config.yaml
head_dim: 32
vocab_size: 2382
bias: "none"
init_std_o: 0.0
init_std_up: 0.0205
optimizer: "soap_variant"
beta1: 0.95
beta2: 0.99
warmup_steps: 200
schedule: "wsd"
decay_fraction: 0.777
decay_shape: "linear"
Each number is 50 + 15 x the weight over its row's rms, rounded and kept within 0 to 99. Layers, rows and columns count from 0. The size before them is the row's rms in percent of the matrix's.

# down: layer 11 MLP down (transposed), 1024x384, rms 0.0885, rows 662-670, columns 256-383
# gate: layer 11 MLP gate, 1024x384, rms 0.0938, rows 663-670, columns 256-383
# up: layer 11 MLP up, 1024x384, rms 0.0963, rows 663-670, columns 256-383
down662 102:52 35 49 51 53 47 59 66 11 52 69 55 41 47 41 53 65 42 49 51 44 71 41 72 61 61 60 57 47 69 48 31 58 63 25 43 49 61 58 51 60 64 49 21 48 52 73 38 43 60 74 55 52 34 71 30 44 52 51 46 43 50 51 56 59 64 43 48 32 62 68 33 74 48 55 42 58 38 39 31 48 41 58 56 28 49 80 44 32 70 56 40 62 42 56 53 64 37 21 62 32 36 46 52 69 60 75 48 31 42 69 56 71 33 38 45 41 80 48 84 26 54 58 76 38 25 35 49
gate663 093:44 36 48 29 34 38 43 41 30 44 43 58 58 73 88 32 50 47 24 57 28 47 60 68 64 60 60 43 36 63 27 58 76 33 50 39 40 67 70 39 53 49 51 69 41 52 21 45 64 74 58 64 65 71 27 60 59 61 43 42 59 60 65 57 44 10 49 51 34 33 36 32 47 43 56 53 37 40 73 52 55 56 45 53 44 70 35 45 67 34 63 67 45 45 56 50 55 35 47 98 37 43 55 37 31 72 37 48 25 56 38 59 62 42 33 62 65 51 40 51 44 33 28 41 84 48 66 51
up663 095:66 92 41 40 33 57 58 54 50 73 43 44 23 66 69 51 55 51 55 39 57 34 46 54 53 35 44 48 52 44 52 86 34 27 65 59 57 57 37 41 53 55 36 57 56 51 52 37 60 47 66 49 41 24 43 50 51 63 57 69 79 83 35 35 59 36 04 61 57 42 53 54 49 42 17 52 74 47 32 45 67 47 55 44 33 48 40 67 43 52 34 56 85 23 36 75 39 35 09 66 50 58 58 26 43 45 36 42 51 23 52 68 54 57 45 48 41 69 60 33 48 45 53 49 55 45 28 38
down663 095:43 51 46 39 45 53 41 57 52 71 34 49 31 23 34 49 74 65 72 59 62 29 73 72 75 51 72 48 61 37 19 69 43 47 26 54 52 49 37 51 55 48 60 42 28 61 42 47 39 47 52 37 61 49 62 40 46 69 45 44 51 57 61 58 48 47 59 46 30 31 52 55 74 47 33 18 57 55 36 54 50 71 24 49 26 61 83 61 37 54 68 22 32 41 45 72 50 30 26 20 51 41 46 19 34 54 51 78 20 47 41 46 36 39 57 43 56 80 46 54 49 26 17 54 62 19 80 58
gate664 108:50 66 29 62 50 18 70 87 36 82 36 46 40 69 78 62 41 43 28 58 48 48 47 57 21 84 72 85 52 53 39 53 60 48 50 40 36 42 50 38 64 58 45 55 53 48 56 62 55 44 32 78 54 54 53 50 67 62 45 71 30 64 52 66 65 25 58 50 44 52 46 59 73 37 58 72 80 52 20 53 70 39 47 53 67 57 51 46 38 57 37 41 39 60 61 32 58 28 41 55 21 21 52 64 58 74 45 60 55 56 77 58 43 43 27 54 44 45 64 64 41 50 51 34 44 63 29 60
up664 105:46 57 41 50 43 68 09 42 64 25 29 42 43 64 72 48 50 60 38 58 57 55 44 68 43 75 41 75 54 47 40 66 55 33 56 40 54 66 18 62 48 53 49 59 57 34 45 47 41 21 16 75 55 45 72 39 54 24 46 59 55 43 27 36 57 58 51 32 21 62 48 12 54 29 36 69 51 41 59 74 57 54 19 25 42 80 21 36 56 48 23 51 53 68 59 48 48 70 56 43 35 57 64 44 44 35 61 64 31 60 64 56 23 46 16 61 49 81 45 42 48 51 36 35 67 26 70 36
down664 108:30 61 26 16 38 46 53 39 47 36 49 35 16 70 34 56 63 53 48 46 41 51 50 59 66 18 46 47 55 53 53 74 53 48 28 67 47 28 62 32 40 55 74 35 44 28 40 60 40 52 48 46 39 79 63 50 46 87 58 55 53 44 65 82 71 64 55 39 27 20 53 28 53 51 38 43 73 31 40 78 75 63 51 77 14 69 31 59 39 56 45 40 65 63 39 45 84 38 46 59 37 70 40 36 44 50 69 48 75 49 53 45 55 40 31 28 89 43 56 45 53 34 65 51 56 53 74 39
gate665 104:39 33 56 60 42 68 47 44 60 39 34 54 65 88 56 45 51 64 30 54 38 46 30 45 36 56 58 51 34 53 08 41 39 39 43 48 36 68 60 64 65 55 60 48 61 48 56 29 58 69 44 25 75 51 41 43 69 55 63 58 50 82 40 44 46 54 59 63 27 63 59 62 48 84 39 49 43 66 55 80 21 60 39 10 37 46 34 18 47 74 38 53 45 41 44 51 58 48 82 37 46 20 72 78 52 23 54 50 46 63 74 39 53 62 81 44 75 35 71 53 77 27 58 55 48 66 60 67
up665 104:34 24 69 49 64 58 67 31 31 49 54 22 47 39 78 63 53 53 49 19 40 56 94 56 43 27 37 57 59 64 53 50 59 47 64 69 56 39 22 33 49 31 16 56 65 36 59 65 21 50 48 44 41 43 59 77 51 52 42 43 49 31 45 58 37 60 59 94 45 46 47 32 35 73 71 18 45 76 50 48 24 42 50 47 53 59 25 66 65 46 63 37 35 34 32 41 51 65 34 59 43 42 39 63 48 44 47 65 49 42 74 45 90 46 61 47 65 58 17 54 48 61 60 52 38 54 42 54
down665 103:30 50 48 21 45 49 35 29 46 55 44 48 40 65 48 62 60 41 59 33 24 56 51 18 49 57 77 55 46 31 56 28 66 36 57 31 52 82 32 59 60 60 56 62 42 59 71 20 51 51 22 61 47 42 56 50 43 77 52 35 58 49 32 48 67 44 51 58 51 37 22 80 60 72 75 25 53 85 66 48 35 55 35 68 31 57 74 52 53 50 51 24 49 53 44 58 20 40 39 36 41 47 34 46 55 45 60 54 49 36 41 36 74 50 43 35 40 64 45 39 76 58 59 70 48 65 32 48
gate666 099:35 38 65 34 44 50 47 44 50 08 45 32 64 74 26 61 76 65 65 39 48 37 60 64 68 25 39 56 76 58 65 26 50 39 49 34 32 42 58 37 51 40 58 46 47 59 61 38 69 51 44 71 57 58 42 43 55 19 48 71 44 77 54 60 26 50 55 55 31 34 52 32 44 57 53 50 12 39 64 57 46 36 80 51 80 85 53 59 37 47 36 22 23 51 79 53 53 41 63 31 30 45 39 70 34 51 41 28 45 54 57 24 65 51 34 66 56 53 56 34 55 41 18 57 41 30 52 44
up666 099:43 64 32 54 48 54 48 76 37 27 47 64 42 43 71 50 52 36 54 94 66 63 29 65 45 68 68 34 65 54 55 67 62 00 46 87 59 56 47 66 52 31 34 32 43 50 51 36 15 61 37 33 49 71 43 49 46 36 52 40 49 46 57 33 40 61 63 44 68 50 50 56 68 64 32 69 54 37 62 67 71 58 34 33 40 83 85 26 58 67 68 50 33 57 50 71 57 44 38 46 38 59 45 57 41 42 24 44 46 45 59 88 41 71 53 29 49 38 40 38 50 65 58 53 65 42 66 56
down666 102:44 24 52 62 28 46 57 69 40 30 36 63 48 53 42 26 72 22 48 81 68 37 28 44 71 40 40 53 50 69 60 61 78 54 45 60 64 65 35 53 39 35 40 58 46 44 54 40 29 38 61 30 70 49 41 77 36 44 48 55 49 37 42 72 42 45 46 70 48 68 48 26 57 55 69 56 55 48 59 43 71 66 49 40 52 36 84 35 32 75 51 67 35 58 34 66 21 44 56 52 58 70 37 70 38 26 36 45 44 46 71 29 24 51 66 23 41 55 46 51 43 40 73 52 75 40 82 73
gate667 100:54 41 54 68 45 53 51 56 28 59 62 46 17 55 52 47 59 52 67 76 31 48 70 20 51 60 40 52 70 36 65 57 35 48 76 40 58 37 51 62 35 35 48 04 43 77 37 63 60 72 35 57 39 37 49 55 38 47 16 50 37 29 46 45 54 60 67 57 65 43 64 30 27 65 60 43 36 49 51 52 72 39 60 35 63 43 42 33 29 37 51 60 10 31 35 45 57 84 60 87 66 52 45 19 34 57 65 51 70 56 69 64 55 47 29 52 55 43 48 46 53 68 21 36 61 52 46 37
up667 105:39 50 49 27 74 32 60 32 41 47 55 33 76 32 47 63 54 51 76 91 63 40 13 55 43 35 50 52 34 86 40 40 53 58 70 27 48 74 37 43 48 63 71 18 44 32 22 49 48 44 66 27 50 59 36 80 50 70 54 71 41 30 65 45 60 52 74 60 54 25 50 62 31 69 35 53 52 41 41 74 67 33 69 36 46 47 31 58 43 56 52 33 59 48 18 49 55 49 66 54 41 73 33 40 52 38 44 47 66 44 43 55 73 37 50 24 53 38 57 47 39 47 42 46 37 58 65 47
down667 106:20 48 42 53 40 40 52 16 65 43 57 48 58 40 65 73 57 61 48 70 68 37 47 46 38 57 33 49 50 55 27 63 51 48 73 26 42 51 33 66 45 61 42 60 30 49 24 38 50 37 38 58 50 39 51 58 50 58 51 58 42 25 43 35 52 62 86 38 39 64 86 48 52 07 55 47 48 56 71 56 73 45 73 52 62 54 52 57 39 56 42 44 47 41 40 40 51 48 60 57 32 37 81 26 64 47 17 31 42 40 35 75 43 75 38 92 22 55 58 52 42 30 26 45 53 69 51 54
gate668 105:42 79 44 41 43 44 43 48 40 50 45 69 59 39 44 30 38 40 61 37 74 68 69 38 76 48 43 61 61 45 28 48 46 53 53 38 40 42 64 65 48 79 51 28 77 39 50 76 50 52 55 45 48 45 20 42 63 61 51 51 73 69 57 55 54 59 56 37 28 47 46 45 60 43 54 41 29 47 43 62 21 28 42 42 22 53 58 33 74 47 52 36 43 91 42 63 69 59 41 55 43 44 62 42 26 60 66 33 35 49 76 41 51 41 58 50 61 44 53 51 46 43 78 44 43 52 29 35
up668 108:60 46 57 76 32 57 46 68 22 42 42 50 55 42 30 93 60 56 51 15 50 74 47 54 77 45 47 72 40 27 35 45 45 32 45 65 61 51 36 49 45 50 61 56 62 76 56 36 60 75 42 54 40 50 28 63 33 54 73 43 57 45 69 49 48 54 66 60 34 40 70 64 40 31 80 51 50 25 67 51 58 49 47 38 44 59 29 62 79 37 49 43 66 85 56 53 83 27 58 46 62 58 51 22 26 49 49 36 61 42 49 53 35 61 84 50 57 70 54 47 44 59 42 57 48 56 44 48
down668 106:61 40 55 64 60 57 34 30 44 39 79 52 44 79 62 54 42 56 57 28 69 65 55 46 60 43 67 63 45 60 63 34 25 46 66 58 64 59 49 58 47 58 99 64 51 78 40 47 65 62 52 38 44 48 49 64 47 72 52 67 50 59 35 49 44 48 39 61 26 21 47 46 32 34 41 37 24 49 53 70 61 54 47 33 48 56 32 75 52 36 35 48 90 30 40 53 50 29 54 56 43 23 60 52 37 72 48 41 36 66 57 34 73 35 42 51 51 51 51 37 45 49 29 58 23 52 78 74
gate669 105:34 50 43 47 52 79 42 45 42 50 41 64 48 56 54 54 56 28 39 42 54 35 36 31 51 49 63 49 47 62 54 49 55 52 68 82 17 57 38 40 47 24 48 28 69 75 65 43 91 50 53 32 50 49 48 59 42 42 49 48 66 54 25 26 63 62 42 74 58 60 52 50 55 57 55 78 33 70 67 31 23 47 26 33 71 40 68 46 42 57 52 54 36 45 65 63 40 55 51 80 64 10 99 44 53 65 47 53 36 75 29 35 45 47 33 43 45 51 64 55 42 51 57 38 48 34 66 38
up669 099:74 27 59 42 38 55 46 46 74 67 54 56 70 46 64 44 52 68 40 80 83 22 46 63 60 61 54 68 45 55 75 61 35 61 70 49 23 51 47 32 61 52 56 59 31 44 56 38 48 51 54 50 50 70 67 49 50 47 65 44 42 47 28 54 68 40 56 38 43 59 63 40 51 64 91 52 77 55 39 55 51 77 49 60 33 65 64 48 48 72 02 50 22 53 97 63 82 66 50 47 52 71 30 58 45 49 53 36 61 51 57 31 45 45 29 58 17 65 48 61 29 56 66 57 49 51 36 34
down669 102:47 51 69 72 40 65 55 61 66 32 42 73 17 70 39 65 37 37 68 49 27 54 40 72 56 59 68 56 61 55 42 71 36 38 48 42 38 42 41 52 41 55 68 73 50 51 48 24 44 60 62 23 40 61 46 52 49 49 43 81 65 43 59 47 43 53 62 27 59 59 58 38 46 48 35 53 45 65 55 60 45 63 48 68 55 27 70 48 66 60 42 46 70 28 51 26 45 49 72 42 42 45 25 63 71 55 47 31 84 60 70 42 27 24 30 52 23 67 32 90 42 58 65 44 43 60 51 49
gate670 106:47 49 60 51 79 61 70 64 04 63 15 23 55 87 42 46 54 57 72 45 68 41 64 50 50 38 64 69 61 20 37 50 59 48 60 54 52 61 35 39 28 68 33 57 35 43 64 66 66 17 48 23 52 80 43 56 43 57 32 74 50 50 41 29 59 43 86 57 68 13 58 62 42 75 44 19 33 50 48 46 58 52 21 51 42 39 60 43 32 60 34 55 38 51 47 48 53 65 65 66 57 31 62 37 32 51 49 58 61 45 61 43 58 56 17 51 36 30 42 52 35 69 48 32 29 58 23 35
up670 105:49 52 45 59 79 63 51 47 31 67 68 53 46 61 37 46 41 73 39 41 63 70 52 31 49 69 54 64 27 58 61 53 69 35 38 47 57 51 45 51 49 75 37 42 67 52 42 70 56 32 12 68 49 53 51 37 46 39 54 29 74 25 51 45 58 60 23 30 64 64 43 20 57 51 59 58 50 40 52 42 29 34 36 38 44 46 49 59 65 37 51 53 65 57 53 40 83 43 66 33 26 51 44 61 49 35 35 49 24 59 57 02 46 25 51 70 49 37 63 25 48 56 39 75 55 30 33 99
down670 105:61 70 34 40 66 49 30 29 42 79 59 36 65 48 57 33 45 68 36 80 57 54 50 50 62 63 43 60 52 55 42 37 36 56 56 52 58 55 50 42 66 26 32 50 53 62 34 70 39 30 37 51 56 36 33 27 44 52 37 67 76 45 58 47 47 56 59 62 52 70 51 49 59 69 77 37 23 16 58 51 52 75 58 72 44 56 68 43 45 22 44 58 53 28 43 47 74 59 38 46 57 73 62 43 40 76 41 61 67 35 37 46 37 38 20 52 27 19 62 39 64 40 46 58 73 48 43 65